{
  "d_model": 64,
  "activation": "swiglu",
  "norm_place": "pre",
  "bias": "all",
  "tie_embeddings": false,
  "beta1": 0.95,
  "beta2": 0.95,
  "schedule": "wsd"
}
Each number is 128 + 24 x the weight over its row's rms, rounded and kept within 0 to 255. Layers, rows and columns count from 0. Numbers have three digits each. The size before them is the row's rms in percent of the matrix's.

# down: layer 8 MLP down (transposed), 256x64, rms 0.192, rows 118-184, columns 0-63
# gate: layer 8 MLP gate, 256x64, rms 0.156, rows 119-185, columns 0-63
# up: layer 8 MLP up, 256x64, rms 0.16, rows 119-184, columns 0-63
down118 092:141129112121125161166103155114125086106153082140148130094142126089133130121120096152152154132165124089138136103110156149125166117147179113149101162124126142154108099156106099153153144122180138
gate119 102:121128112082103160126142148145098140146095103092136078137159179147121138103151135120126130104147126185129118147154107122110133109146093158122145127091126117118120091171101142172120115087132156
up119 095:152152127156158138133134137131132142133119120151169126130130161162166116100122138176107105111150104134143093122175104119131126130121105102119088173153131139163092125144087167100068141144152113
down119 100:121105113168164164146131143141140132122110116101136178122092147160116100133119087135135146095158130199144155135152159095110131106100109151130135159113163142146095146147148137135084118123102126
gate120 098:098076152109133133114129139147149128121141122137137116127104170115175155168092104154115117122108095110113138100140142139123141101095166089094133130050095144106130133150142117137094104139109137
up120 097:165122135141110115160156134159141174155109129082134139178138075125126168143145102143167112151109124180145155113109126126113104130132129107106142106140136172117127155158132145175131155124094134
down120 103:165144120091119131138157094107147141167096153109166111131187150133096133133155094145152128155153101139132139139123170110159076127114176144139152134147102128108109129104125096097136135157132108
gate121 114:087136145135121137127096109102120139149111145090106137098124142110106104145135132124141122154132040143107113067126136151141123133156116140114151159130163135178134129110139149129161144102142181
up121 127:080125118063132126130148107082139141142137127140109127138130157110100151110125145087099145129114087147122132147100138160127134167138123099138121097168121167120144150121138130154151096146112200
down121 125:077132107114103129130130131098152142143116120096113152163099165101130118113143135101135158134132107138067096114139147155124134179158096133147137144116135123108121114145151116141131088145100203
gate122 087:139169092146090125154130178154129163138119142116117105098115102112160108136146164096131110145093113154132126166116116115183159136092103126122131134139126147121192102104109101125137154130158111
up122 080:123096177126156102112168133139120118134184151121117145118126111078142135137144091103191138143165120143110127162120138136102141118136153101120129093157114155128117137166128126100116171119092163
down122 085:166153118098101126130124190141120150123156117118141119101130077107180142110163125097122111126094102139127128105095120087134138104097129143119106148149114161124186125134111096118114154121168113
gate123 097:088151171133192141136129127105146127146132102119141169121145135136106166141086148162132096099116128133113102100106111122154123121136171117126157178119102076101147140165145140121146130127093140
up123 115:129126151121091170163145161117084168111107127126102139104160134130141136126171143167143123123135141157161166158121151111154138113153115091138108115164163128132126149116073123075109105142111137
down123 115:112144140124101171164144144144163164125097114132138117115172117118165117132152145151122150110166124142136170123154157131129108100114118153088108136138135136120127154090059167113156144112173115
gate124 100:097127130132078133147114108116182146100127144126119118126079157139129121116084132105098134157118138163103117118160143166185174125116178121167131152115092136133122122146134153135123134145113089
up124 109:140084156113104082126133138134134093145112131145142133095084156153140113147091127133118172101131094135105094106146190125137120170125140110112141122132121101121132180131147099136154158163106104
down124 107:107184142151142144145147117187128135057137093154134138131132103130144137094100168127161134095110142132119137133140142120098167083152124115114110145097158142157136112128102141132156105113158115
gate125 095:077138088135173104133116130123119145142115130105146176140142110137148152133126160168146160099123132145131085153125123127128162125102153116104118164127081151080101160172127133083110152139117124
up125 095:089114186122169099143080116141125135117151122142121095075110138074142144119103108144093120122132096157134133133163149093116130125122133138141102142080134116134142086082138159113116135129139103
down125 097:146130096148177137145117177119104141108128149140089130119167164099113130156144128138114112127140124116112140138133125081113096076133084105185117136135144129081151092152142126120150150170140116
gate126 098:093099114146135089165106162114117128095121141113125126137113137128152142100109119113138105128119136101149140174119123158109151156145161128087138072080134086095160120116132161146184126137126159
up126 086:103157133130115178109148097072152133112139143132144109107103112101110168152122143127121106097108085143145101119127164167103149130135142120144116124104108108103141175168120177173116138150138141
down126 096:088117127121101116146076178139094135106089102120134153127154149152131125099143116086150156124098157118121114113102104151143175151093123139107135085134152118129127102103101142106126104155145175
gate127 101:139139127150112140144076132151138137087100109176108117108161111151095098099157144107124076123070146139109139104142144095158119137134122125168109121163112143136113134152124134114146127123148190
up127 099:089113080124116152126103092160156089106183111133172089108133172110156133096131162135119128138114122121136139119125128121140115136069110149169129109125131175152148141141148114117143142143161109
down127 096:106116117147118089154110189132104141137104133136115134118171100155124127149133129141149134135108173115076145106108111097106109101137136127096135116144145075142106142066153139122155114081150128
gate128 114:108121157155119120145085085121152146105121135128187095146157141122145124165126139098113099143133107135083117092134133134127150146140166122145135105109124099110167115111188144128183123156155125
up128 113:132164088096101125095143162131141120094102109158106121135116132149125143138103112098108137084120148145144128152191114158146149157092139125107129140140160138118142136109081085173109097111102136
down128 107:165114150174170139139138120120120103133139137097101158099135147137077140086162129100139154162123127107145147098106110149116089109125153113103112150155141163142139130142112121145143175190143133
gate129 109:126069166111110120121127054135096143128154099124166107100150128129138122102103106169176115087132127145115130127135121117165092126134135115126141133118167173125147120123140108149154114093110153
up129 119:132100156170143119122150142159142094140194105143139131117083150093088169124128141135140136089125117140143109118117120131130086123137126196127146121118137129125156129163095106132114092081118119
down129 108:114122108150083087128114100140102170127125180125127121127083103123122101162163141113103152134106145122111129096113107104143131106128087167113127087149110091141167159136130108144101084119102124
gate130 095:167087138143158163128108190110118102156149092124130102109105127151107129111146135124129100101134081109163142141107124125147098180143150146098142158131152120133130126104097090164151130091132122
up130 110:104092172113131123116107141174116149150116077098113111120127179152108121146157158116168183083161112164151138113141132151149158144101097144143141139119115103115113116131145111138108152123103117
down130 104:115132109148111104160099112149168141105083148146133143159152154159121122109134102116090133120140143125138135121149136139132144093175084117122122088091113166097129095112122158085099131137110184
gate131 091:144100124121127156123142189136133138096116149115148128132138127127162103179089120064120149129158105111074146151147141136131112119127099168121166124110157140128143100190136112121116139120129098
up131 088:132125145145128170145110144161130149134104155098103076124106130121152142136148139124146073092114141102166075146131138145150131152131171101158141130077101105158123119114103105137136122090093138
down131 088:146152112096149174154083105134142127126142161113108093095109142075087139119123141117114193123091105127110136137117145137150122121123131151147114128105103132192118150098133093099116116152135137
gate132 097:146104113143128132074137154115113119125147095108160122105102133108144137161147096098133133117141164082131136166078141119165152142156112137117107126145113138090112121128124112133152147155204161
up132 122:131093132201120099100123131103105117132079123143129078134133087156101128139141129137105070142108105103165137120100157116148143120140135111143129129128096148141096147094126120111134143146155078
down132 129:132067153181111122099158130111112131114093123138093072127174086146101128143135118125136097154119103104163105081134135133126118113123157117119136138135125147103138123128138121104122170135124071
gate133 091:087106119158102119115114125137122136099128095122146110122160097131114110179079154173131151127125132149092157152092134122148155128150148115145099094177111154117110123094102108110168137129166105
up133 089:126106108159148116189141149141156098125113123169127144105140146111081158149112121154162112141112091141141160079124138135095119166134103114118125153141166104117156149120101103105171124156126156
down133 089:075170147150092129124148128136161132124094115134114080086105104126150118152093124122128129151135129125166142151123124151108157111129176107097121118168119164116121129073130114099175148121149107
gate134 097:110078190133152129155127166145125126107119100132107153110079105084151147148129134137140116137128181152118129153093134097123120157176129131151138158121164133130129110159104098135136141084150125
up134 102:140122133164087118149126128161134114137100135154137170120106118156137079150125100120174109156092104099117112139138106137143173122119124116158154129079136118121166094166143083169124161126138138
down134 094:111151139131078107098131145111070105149132142163136147142151129174096113104164155136079123165145112112102143133103100130143157121115125152110150068142116110134146133169148143141100131137127158
gate135 098:151148110098152139146104126134171110142101163139160107116149130169125064112128089118092146133102100125145135132088121094123127114159173142142116126116167138152145107174116103156099157119142145
up135 089:156113128151146158125146141104128130149119147141130123125108146113089157064138174136158082133084131144161153149116095158158111137125106078081139095124101115107149105139156157153140127126130139
down135 087:104131094159147149148156135153148135089130095088133104079162123133117137170103112124130184116126138108085131136135159119126112137131099127151141140138139109107086126186107127148085153102100132
gate136 108:085109133091132107127174126161106142111123170139161128139151158165110109136110122082156148101117103129114121104120189133105101141114148151152141119123176152112145109143148151159149149115169129
up136 098:110100178138120142112135142102160141063121131113124092124095141117083125131110095108096137127101119101118132132165106145098135127140137198107115112122162080124142105146102131083120136122137124
down136 093:150159083127111149147165108126127124148146153162137137147138142118113124131084134129119103160183141102079141091126135107151151122165181127117122122079098122148160102129155148101102133124125163
gate137 124:138074151139144150131143125148138112105191099082113146156161132110133119146118117144143178118101105112130103150125118162149143158141144171092119169111148164132111125148129140111112159163119157
up137 125:109091089108139158133096130124170074123102091118152110118121169112122145135139150127135138135139089115170103101071149114114123109127149164143120103137113097085113106103134149105122099103133095
down137 127:089085115098115160141127089085121156151115157140122087114125134151146127155141135153082107124166105138107121113100158121130156099131134100183123134148145103098110154082137145160122112110133100
gate138 084:125121099157122159146153126105142112134135070105140108134118133169142159130160101138183126163138135115141141103085095107126147095108090154149087107093128123103101121105160095114125147139165122
up138 106:162136130130133129150155162135136115149131105129104127129152109124104102134140127137180095117114104136180109134095127104115155147131084190174127121113068090079138129121103138131105129151106111
down138 111:132115143120117069162118074129095123125128101131092138151093101140139138125120146119088132095111157121134133113088131166117086127154124107095181130130135116170127102128079131106105096154127132
gate139 112:144125156138114139112169102097139145098161156168105156144115133142131176128090108102117083145110148119113122096123094072152122094148124109090106126111121155073132116108122125142139139113170121
up139 125:182127115126101107135135122144104093089174115132134118155156137122159147129100117142127157153177133092113119101134120100123140097170140089103160138100163157125180135115152149126104141165142129
down139 102:096160131150142105094175123158112108090143078096139129115124104134100133136121151152125118094133141110082111114111118095134087128119092124097172121103113135124160166111121101072125112110142114
gate140 090:094148106129102146144136115148130132122098109131170066111143158133154118158178145105162120158100118142154088163181151122175146158141158129140124112144139158113120114127130110113127144162138102
up140 134:118132137135153146146072117131170159132113199153111111110160087128125174156094129130142137113141132122147141121086150098101118090099107143101126161092119153146148145112133106120126128091134152
down140 136:121141124127105120178097110128134170105111155146117087116144128135097133145113089087138179106146108144149136128114156112150126129149173125117134176130135163158110156159129086093148139122177126
gate141 111:114100084111132123151184081113141124125135109112138140104180154180120154118138105130165137141181117143106135122119171114138139129102122126115120145113163135126108146083178130118110158163138126
up141 122:100109114129121109094141173082113179123152164128149136108148077106096112107150115124140115114155141085128140183165131107142078152126138128125118144129142127146147174098155130106105129147138122
down141 116:114157157151101125132178159116163147118144117101101123146151150147069122149110108164142147128130167124092131139146085098135144106172104109108100143081108139120125131151129095116148126107110167
gate142 091:109119093118131157113076077105157136159081158114076134135091146133117133143118187112125129115157095140128129133118145127087134092126109149130136159102140167099129098175133113135127131112131121
up142 083:108151125143111129108135113073154105129087132136105138092150137089140141122187120122133141189159094123113103113093134122110121140116118142160144162114131169075150109133129128168138163128151131
down142 102:140130115087164150117105081140172137127164188126118125132152169125133116125112139114140110109128095125127140143147159139086110127106126108115115172109156176125104106116163092155123078106129130
gate143 092:135113139094093125115089191127118131100127134134109127091127127105093109111150127112142121132131164098172174167099104134151147145124119125108122088127174136119151071124110119160115146153148100
up143 089:091093171121137150088137115143075106157151115109129089119166138118116164142153102138163118120125119117117134143144101136124134126111139084165134124121097083141154164135133082131096108129165164
down143 102:111149125086120096149100191158112142121162139131121116082156112089123120143134117107119134143121133106147157120109088155150162119133155150081142081126162126116137088099120134136157158144154109
gate144 112:071168152138154120074105149138130115124154140126170113118127120179101161107102095148138124121101114150115130133153156116119130115104110136160088119114115110137142151181131090115134108165159149
up144 102:149101143168116114147099150115125141158140126097118123119130102173106104102120135167112160136154088135127162138091181110108109141089116144159141106128097156153144097136162129139113135165144078
down144 099:176154118142090098131146142134142140140161144129092119148126116113119085113089134150123117145141163171114128103133167132142108162120178161140162096154073163124157119109142136124092142139133103
gate145 105:146103168172140148149145139131160119131153109120124112140100108103131168125141098153133122133081123093139145104123141197134100128151090140077131120129154103109107137136130093145108164167102106
up145 093:101154083099146108169130107150168116129108135143155147124155128086150112108158126116188108131118126096145110118095120096124133125116142149152144124135192160157136117125130133147093118096164095
down145 089:109133113141110137101090155143155152144143106085131132083088113083151147126134149144093128099100117086078143083134108135126087150142072138142132112147153125141126108099123124126106140120131171
gate146 104:150112149099144117126150149124148166060138126144095091133121125139102141148132125121116091119186123066148100162156155108156140127106107129108159114164098157120102122131132123160124145152142121
up146 087:135123132090135100121119143132138089119079145140126121107134170102127151103141138128116160114116133151138155159187088163142124160113123128161152186139094147126146139160069122145108134102119143
down146 086:185140139069154149128138130136126143124170146129116169116095134105122108130114132127131103128097127156126111199153143157148130140113143102133130159153155141107079138159150138157144090124138164
gate147 090:136133145126113140106140116135143098109134190142138110143126108095125147132111160123134108156078075142145136157098139107100115171119138132115151160121129137096158121196134160126098131075134123
up147 094:094121104139131128138131112159114143171146152091156141120125130152181156099161109130166144136144139154131109131151129141113155093099143141133140106104164122133093104117134106084123206107101135
down147 093:186103126111118120162180102104142142127175170159103139162132102148140140163141133136139121147147122150156150166145180118107102120133144136150155169120127106148134135124157124156151119091136100
gate148 090:144156112149134156158106114124107163116123189117142125144121148178139126120175133131088106153114144111116129076116120121160117158123133177121078139094111116127166171119136144136123114162142151
up148 099:143141132143122140156111145154166148119118097128117135160160108098116110164086125096131121154119092084114124138119123178126117101129090107154134149125107109097130079145137177086137157171140112
down148 090:115118125121180087145158128128106109147086120126133114078135126136132163091143129127184141110146155139165141149161186095132109155135113151133113148134112136173151171131091123147125117113123151
gate149 111:124083169105128108133125106118170104117119095148102079121125165147132096108153147129154153143115145095125091142103116148148139162143141116142117142082133128066159113171099149136117102110138119
up149 106:122105091094111126094154128121104112091160133112154120113095148100139117131117134100152191107175127120113140095080090183103128125124160151142147136119149158127144145121137127172123149135100120
down149 102:109138102102073103130144147101134127149132150104118132125092124130133138136171106078094116139077113109148096128158136135159170142147169144128110089097092155148144120136143116095118098115106164
gate150 081:137117095119150105107095155124119128104100106111146088111164107138138135108108162131100137125154138096146157164155099143151105179095124168125136125114143127121137111114147115102182083138157176
up150 076:193097136141135074120127117137127125132141101128124109107123151106106138126113163141152125127158129129079089108148134132110137096206106149184148110126167129136145128121126106130111153119148097
down150 080:119103128112095116130080160107109166109111167098108113139153118148131149129117095137178157153148140108160147165151114123154147154118121173110132136122166137103162146106123149101143112112180159
gate151 104:150134122139158124178138130141106132108172122108118112133173096156107172115133118139126132117181092137137127111139155200126116151150134137133116140084146169136129134137150174099149126110087133
up151 106:125108136132110142142111108132163110149109132130111074079133136106145116095120195107101103152119142149079102118159086129134148148092133136125152103156100128134120112126119136102129172141181114
down151 105:138124150119152107104137122171146127149124109121137124142148119112114151164113119103169133136051160146148121108105094104101146137132168141133134135111134138126062165123113068145123132150156152
gate152 096:117133145116098113084133110108132119118153095155127113141140121145124131095108068101136131145148130096145109087146108121177132136132178122121100088148096101103135148128097087167141133098100168
up152 107:119116145136163097114144100128127086141153149123104094136118059131120151148073165147185118098132107131146138111107148120110093132117143132152117133119139144155174143126113094134111092163104115
down152 111:132106157131179112109128106151133115105125143152109098132162167136087115118120112091141108135126112109134149118151195074136115141147123136162141113123107123149116159182113098133144185117143132
gate153 116:140100111142137149119109085185125159104154130101116095155157112098176129135119120162115088100121143103129123096149126101153148162149152134118110162111141160104166167147126153122111106152098132
up153 109:117102091161151153063112114089115119135128111111109132154141138161141110108104126121110168138109114147184135135094131171128113089154075130115142117131113107111144150131109170141138155157142101
down153 103:157192143121139097132137137143069112127139140170088122136144118133127127129168129119110093145126148141159122181152113166144101133110112118136156129183126123125179090114158142143110150126117122
gate154 097:167118129140116122143127140140118140144168098136166089120117142132150125110095148135169080092132143150139132166133132096146163146125096102097074163120114170138091147135149137120145128114093175
up154 102:098115111150090144123150113138135139148125135159128138131117109121183130167105119138116083140155134133070119095126089121104131149118164128116140123112150158157180130179127124143159143104122072
down154 102:124172139090085106087101132147142105114117116121144168097086146111122175134096131141135129157143172104124150121137127121095146102123154128072091102102115138128155144160119108152148146100152136
gate155 104:147178132122087101124121104106128136107123130106080148153148113089117151108105081141161099118119111127095119126106135092097101113143132147125093127158165145101107159164109145098172141153152120
up155 092:127123124118082137109145101155147115176140139115120120098135137063130082117173125107123130141136121105160149148106091100138099127144105172154078105150126136128180143137098132122137110118147097
down155 094:155119090133111120148115148116108122153120153145133111151091099141122113187116130099102146152113151123100118126108098145141147122139124147097136113176139137159107148086066075113080120121134153
gate156 109:149112124092141135128117136099132156088131123111160115122173128162124163086149154156133090144119128143084171135174117109151146122151122087138112131102180139099153150163113112169140121149135126
up156 127:124134175128137114116145098146162124121167150154129134123137119127123130153126135093178057144119088096130159127104175154104122123164112115102128118082157141111129132109120117165141085153107120
down156 122:139119134094140185119110092150125115161104104149117103132128152148094119145108163063166120147133125163110143160141137106111077128157116135121094140152177144134102131158118126127140125171133113
gate157 101:138140117129097148142134118109096151147131151096122033130118150128141053115160131098097109117151104129117131131132140088134118144146160119129138131153132112160112135130177130152119112157134106
up157 102:069112107150118177143142073144134112164152094138136141131112105098160096124106135090150129115121136190113078137144091130143146155143151137137187103133113124134139142115120130127139133122142124
down157 091:139139111134127136105125148096119138159138158114124072138107186140091137129192141123138122145154087132122156136166179114110092122143124113161109148132156118110119149175159118161110130115111142
gate158 112:125129124160130163152141132160152111147138115145154142128146153141148141100122159155139161147142119139125157134141193138141145075106081084108094169124120155135154089166110167118114157121128121
up158 109:172102094137083139154114133118122148088113113125139104102137182153117139159148153156114144132118121190158157138112112167117152120140071127129132109095128142124120125133082155107096144124127152
down158 103:162085125121132112186139157080146108130142143105077151132130120168174141114173122093123088095118159114117151121145105119134150155114163150098141119138123115145101111136157122136152119125091138
gate159 103:157153116142121124109137126126120176122090118166117136097115140157116138137092095101119133116149170111112104106150137106148113151154127059146155107105134070155125167166140105114108120108120099
up159 085:102114132137140142087141152136075139077108154116144153114154146148134149133130147132119101169118160154107132142111130130111118079175107112124159103079113139116110149112063099120096118135135130
down159 086:114142163160137090081117118143117136125127134128091133116083129110104129145133149142124094141129162120090138128174141145156136135089134124112186126136146117082140089057117113137137084126131141
gate160 086:118172137122127127097076121131127136103113144138125179123083153159114099156097114100131188130136094133151151113107134155143073114106110161086167122149134141111111110134105144149117119144114115
up160 083:111107117170175126117140149146093076110150107099129115104101170146106114135091093123105146078163110121128171111126134151109074133150133143118147110149135152139153134122122124141104080134105121
down160 087:170134124111096144141120124123123115119151115133173152140136087106082127110122171162088162146084127136124070159094122108120146143105158104126141144110131120156105130140105130123179155098158130
gate161 091:157089127161113188092136138107131121106142132128093087119148141150081094088144146141126148155127144143105130141170131139184110115141130141134124131108134137131190081135130158124137157143135146
up161 113:124103150172127129091105154158068122106152148105156093104115146105139121107138107141086149101173109139113150126162107144160155111110113154104138132119141132167156077133114127130128155097136155
down161 113:135127104087143107100107159124133130136107147124085116086124119108163109099129089130095164105127115102144166140166135114162117102094130136142124155139106153125173097099115138115102119173077111
gate162 101:136162159117117154175110106129109132132133131093116144083129146145148120120140112117085159121126120152101102102135125153167114133137173148138108166126181111113154148096173129149137150156075148
up162 103:142110162101139141156119091141093103152096108112111140116081159118140126153138131130117138118111066096104151117143125152149125118109096139115162096152157093129101174170110119104117090128158142
down162 104:094138090117161163136166123162114115116128117133103156130152087123141147114110141108162122122124198143104131127094172116107151117156139107159115168113163102129158138110157127134143181119124118
gate163 100:137088172141151149135116115134109174151101107065163108154110116175129150098134125127131157141113138079083148094120170148157139142153126158111147113123105132123131139120121134156122119134105086
up163 094:117101095162144140168137102118113140200163126159155140122096129104134166155141156137107161136129113122118145144102121149125140137162163126081144073129107157132125122077148112116133132136118153
down163 097:132152148094123130122090146184128125131141159125137118109173106139077099097124148107131095109112124144118113143110072118090088103109090113110142130147109141132083129141148101152131095136169140
gate164 104:080137106131123150099150088100118124153100149100124143089182127106106134176109145103142119117103101114153142104131125126140133130139102116080136149116130058141157130146159115113141099093107138
up164 099:141108163134131143084116121092134104117130143137147104143116148123135073064170117091135134099111130103125162120126134133114166091120155111107124169134162135153144120119177130133091111161142095
down164 096:099116149139108145102105166144113133151168082120164137148154106147147129139164115100141129143159099155147128117163143125148140108082121126140126102108135141081092084067118113150159133117133151
gate165 084:140128166106119174126125125141107122145139179120138111130132158144137131071146109119121125134114136130168153101102114131124137143100167134094106140130138183099144132114124142176084136180078150
up165 088:153119163154133163145142126169066123179129128119125121101112138095147123131148132117120102114123113172110124086113097108110113150143157140120128122125076125132203157123159121146099112141136130
down165 085:125145099138087117092116144134171122102136151108134126164144116149095155137119140156085134141134169097144129172083126133114144153129126089145129081147170128107077143122144114119133160104172124
gate166 097:140136091149115166128109109171087140089107136153133143125147131137091125122143110080111082155121107133152157140100126101128123177140144177124108104137147077168115118124104135111109101149100116
up166 100:143177108111132139127087106134123105134133153162187130165103129117147117178157093078120162102122149108122103116135126120107107124130185076138136121130134125106156145108127125153115130144169138
down166 100:166086135101141094127135133122141114153164105107093106111087131124151063109097146169149123115110125132127127138177156144171136121127093121126139155098144149093132143171117124143105164118128105
gate167 105:105159109142103088130172123146148125105114096171123127115100141147126104164139111115144134089159131141115145080116122120163116120155184088138135114096148134138139124076108119153113105096116085
up167 106:113146134114146125096114142133139137103134138151175115123117177118158092111115142114142139138082105101138154182136140130090089115111149178123135129139133116138114120144154158072125070151094129
down167 107:171118169140094162118129104134143136122147166180111141143115123129122136132110116093149157160153158145103122188114116136103126151124129128111095190091172135145136128091145141147152115119149142
gate168 098:114113134115094151101106127126111155113108163118110099115158119119098127051123139118124124120148130161092139164102118139150137144124136138154106102151091165117135129087096107080094109145159161
up168 103:158146151138132127074141121125135105139130126146096104113160124118134160111116091182129086123109106134178110116112105132136114127129164056131144113144119120123141119139157148125115056100139145
down168 101:118147189138108150129148144152113121105170133107131143113131102118139087143150139111104121149114103109143146144082068163110149123110109115131149126102110139128143123125165097176130150142177082
gate169 115:146163127105132147192135187139131157118100094156154122124124153137127094118104193144145114146121105091136129169149116140131140134117131140134158157123103166084142133162098114146123128153117117
up169 105:094119117106163136073111101112129114107130133150108128123101119134155165129147122144113120129165169128118116119154145128155149117167150088103080111108115114144104134079129089127202136140115137
down169 100:109121149083107126143159127117158111128156116153125126210148117135092161133118134143157134181137150118089130131141139123134126097110141099107091117102142118067125122085110155140149113133147110
gate170 101:135140128132075174118171101133111123109112122105145144110126123131133164151108095121112144116116145105140108116094141123161129155170142134139185126130126102125086081099103193111155121134156141
up170 088:139130115186125126119119133139122112106157155119124139126143121106124113123150127090095087157140177101157114123108169161144154125145146128155127170106157144110141072112164169142109093088138114
down170 087:115127135116149090130103116171141135128123118154111093128134130141138101104112134138113114180169113140126126131168139136123109095151114127081060117127138184133169165148128072134142120122142097
gate171 104:153134163124093084112169093153137170144117105131155158120141152154144130172150128144154135122101127147112118124169115156163136116111174140099151158109115130158122128147141101163097092144091143
up171 106:097165114133132120105140108122123081127112165192157110135123134132102112113151106124126113121132092130122121119090153125149116086125124152141178142135157123134108150081124167072138142115126076
down171 104:099115107159141128100148147117152093106116121164103118170122123118129170135159104136155160124066094110172136121107123143155153107159128122150139144110154134093142133080126128150132087131172112
gate172 103:178109120182137118115123068128122137142128140111149132108154144108138123130138085177111083121157127127090127098141136148170124150109126157103172149109134091123142148135134079141099151149132121
up172 119:130147126167135095157187106109130119105149140155123107145076107163140118132101133147130151164154094140100167108113097162157088156143102094131119125132126128142102116156142150176130121154112140
down172 121:152146120184137088059183164145135137124143107138120090123132105138085119132155149154110119145139142126150135114144141073094121111170162141144107113125137118138113117132116133156104105135095108
gate173 097:130157097164133084126125147109140107133123144172120134156123150095129118167142111110144165098124143128134122159112147108113122166099153097141104155140098095117122100143157162158163139100125060
up173 087:123159121100155156102111134099136132113107159140108116116155132148135120146143123129117094119121138133144181131102113128138156128125104108081090088118120149114106193085153122138114118166118198
down173 093:154131158092114124146116097141179166117124139104157120082156104149085125097096158150156107140097130155127141094126137160122116144130100106126156175139116093117129171142088111127145161138129121
gate174 117:119139166158079139110136090106119127166134080130147058123131108149111152146108121100119160119121086142155137107170161157134128183103143126118138095146104120134119137129115129144152111145158134
up174 104:149142143129091147115134135130129062128114116117123084097094163128141145141123121106127105120119126176183110106115180145124170137112129107067146131107144126095146133131163114148148106124102107
down174 106:092112100090172125067151162173150143133137138104121135151124123102123109141140128132147106125098158121146110126149119097133140112154134111127090171171130155146118130102139098181110152148170122
gate175 106:146125178155088116150134144155118125156168093098135108159119176115138095096133126161150144081135102122154097130117087140173136149095131179117131138153117124139120136146126109100109155112148141
up175 095:131147104159123138099104141130131123120126164123170168089125081126138167139145095077122140113116104110140166129171135121087110123147131111121071107116146122106164145093115165131095107103128116
down175 095:085143152105127117089140186140165133110107140136140143097144138116125162132122129120180134134166118151186138144123158120096125102126070114125163164124130152140139164142111124158103130141098112
gate176 103:144137121151110129110095134132151101147126129155156127133144123145100114130166102134145105138158148135145072104114148131189079117107194128159125137117103154135124148082165144120117091100119140
up176 093:175090124121149117104114092188117147114155115129133157116133126119125135119130143143082136131139162099136146109084129147171098119163112090105120153118142160137151127114122115179186132126099143
down176 099:129187155131148109170097067146131120148137136148121107104126127131151142103079142123145108107103147133120127133148099124083149145125118153127081133172153097132156103177104113112094134146115137
gate177 091:139163147140136103141126168146120169133079075101140110106127135162127122149133075117137113125121110183102130121083119140164069145117125128098160120157112103128147112121109153094144142114129124
up177 100:154088132131120065162129137166153071106140141129145153115134076158138075121104158153138134132131127124098124111123144116135137119105133079126089130151176141132142117129147096158118112143117149
down177 105:112088105130148115098143096148143117132142138126137118157093133147123095128128155121101166145147125143102104138176087095073136113108089093112073120138132110139093146115175108150141124114128162
gate178 103:118120181117163169138126135134090113159168117164102111098115138113117110106146125151118118072138093140138103116126131149139105130118145127146085112106146120089177137162114098158107086144104141
up178 092:124145086175125118137143153131111130092107114174071148111153109142132131134142171166121107120177134138160139126172161109127119122119138116143116116172166127133102096127091124108161134109139091
down178 093:140115168098114080122141181120098145171117122137136099152113114135167167128118134153123091123134065123184161113140180135111120115114133119157123123097121119130118117123123147121145142157103094
gate179 118:113162109129102130113118112095146147174120124132158120110161125138136116131107106104148144108217134167126115116182133109137121173135119115101122134100114165120100161098093147153113118119145114
up179 129:126070130119151091175082132085129133150093152114120171114135123117126174131143135126136078179138114124097125144168131127124138114116104089168156132097136111151145118148135123132118172121128138
down179 115:138103079143125124120119111082147129134122120144085133153128119122143133129094116133093168091154166081150119095133159116098163170122132138153136186112118130131110092095103137088130132124098117
gate180 108:170099102160120101131128087135091147135107122114132131132118135134138072128129107102108161163084117111100119112137163094142125144126151103110141098109163163115156123121146108094127166141145065
up180 098:149121121098132094143101119099111078140124110181156100144130167121119119137122136141173095143162106125143133151127124155118097137128135117087108119128102189093150171099127123136141127162090153
down180 085:181109084132088105138101134103121117157121108144128148142090129080169109130127099114142186133176135176121144123127131132113138142119154112159102098082155117138143130139108163127143126127149105
gate181 114:078143072133120120160088100093151050129104135125133112095104143155139141081149092111129156123112112119132102111121125122121112137116151110114128137095107101110123125133135117114091183130136128
up181 105:131090113127104153136147120120129164139080103124119136052150128181131115153132141092091137140161153167121112123168100112135132141147120112158167139123161155122133111134147149135107119123170097
down181 100:142080068132138134125101158123106139101112135127147080084099146184096115160142124110132089122120130135103160113165150163106124145114161153155124142088127139153131174110126110124129115130137134
gate182 094:102125081122086150083145156148085142143127101120128109109138123146157102152154089134115118149121138179146145087154130103159144174110126112140122133097139146122134163139111138111117158144137069
up182 087:151134108084165109091114147108135161106152150120133123168161119154117083121084104115112088155094138124155132150142136130117132117167114157121138148113086165145106110128147119164120091091121160
down182 099:161147118121139131137097092101152152139169143109114137118109141119117164118135148094121111120129131119104134186123113148085122163126133129140078126165113117129150105134152076154136071138115184
gate183 089:136108147141140109131096156083139139119141181126147109160100132078126087119153122103100136147161136152115118179153147150108151143077153126083163118142126107107149107112133158158130123124128093
up183 085:143149158154110150159127100119123098147141153124146108122135130098095165154131102102109136141133141152139117127108174151111146133107157159122147164105098161122170140128130155150168213131126119
down183 086:113100118114132106079159146135123169141161143129170130176139152157133084134157134119123113111150113149151104139114099122152128078143133107134094122129155117099102139115145132137100069087097152
gate184 112:113104103128151148146143096120117160150125099117155124144138147093123156119126114142119185152127075148117090107116124171131139093124118138154097126139121124135137126138164145113100200173145090
up184 120:160169133080150124164118116132093156156108095096132130108145155077153095164139151125107094152113105147133138110144124151148096120159097126115161153147123128166141104147153129180121126135153141
down184 114:132169169159101153117139150185144147146197115147107136119105088149147099114110111123119093140119152116155106158114120111138145158137110124116114135090117108147119093130126091118137146083118091
gate185 088:137130156147111132127138107171148086149144157206158125150158154131124117135116124142112111132097082130111080101102155088137123093124119115134114157116133115143120150130130103109109162129160079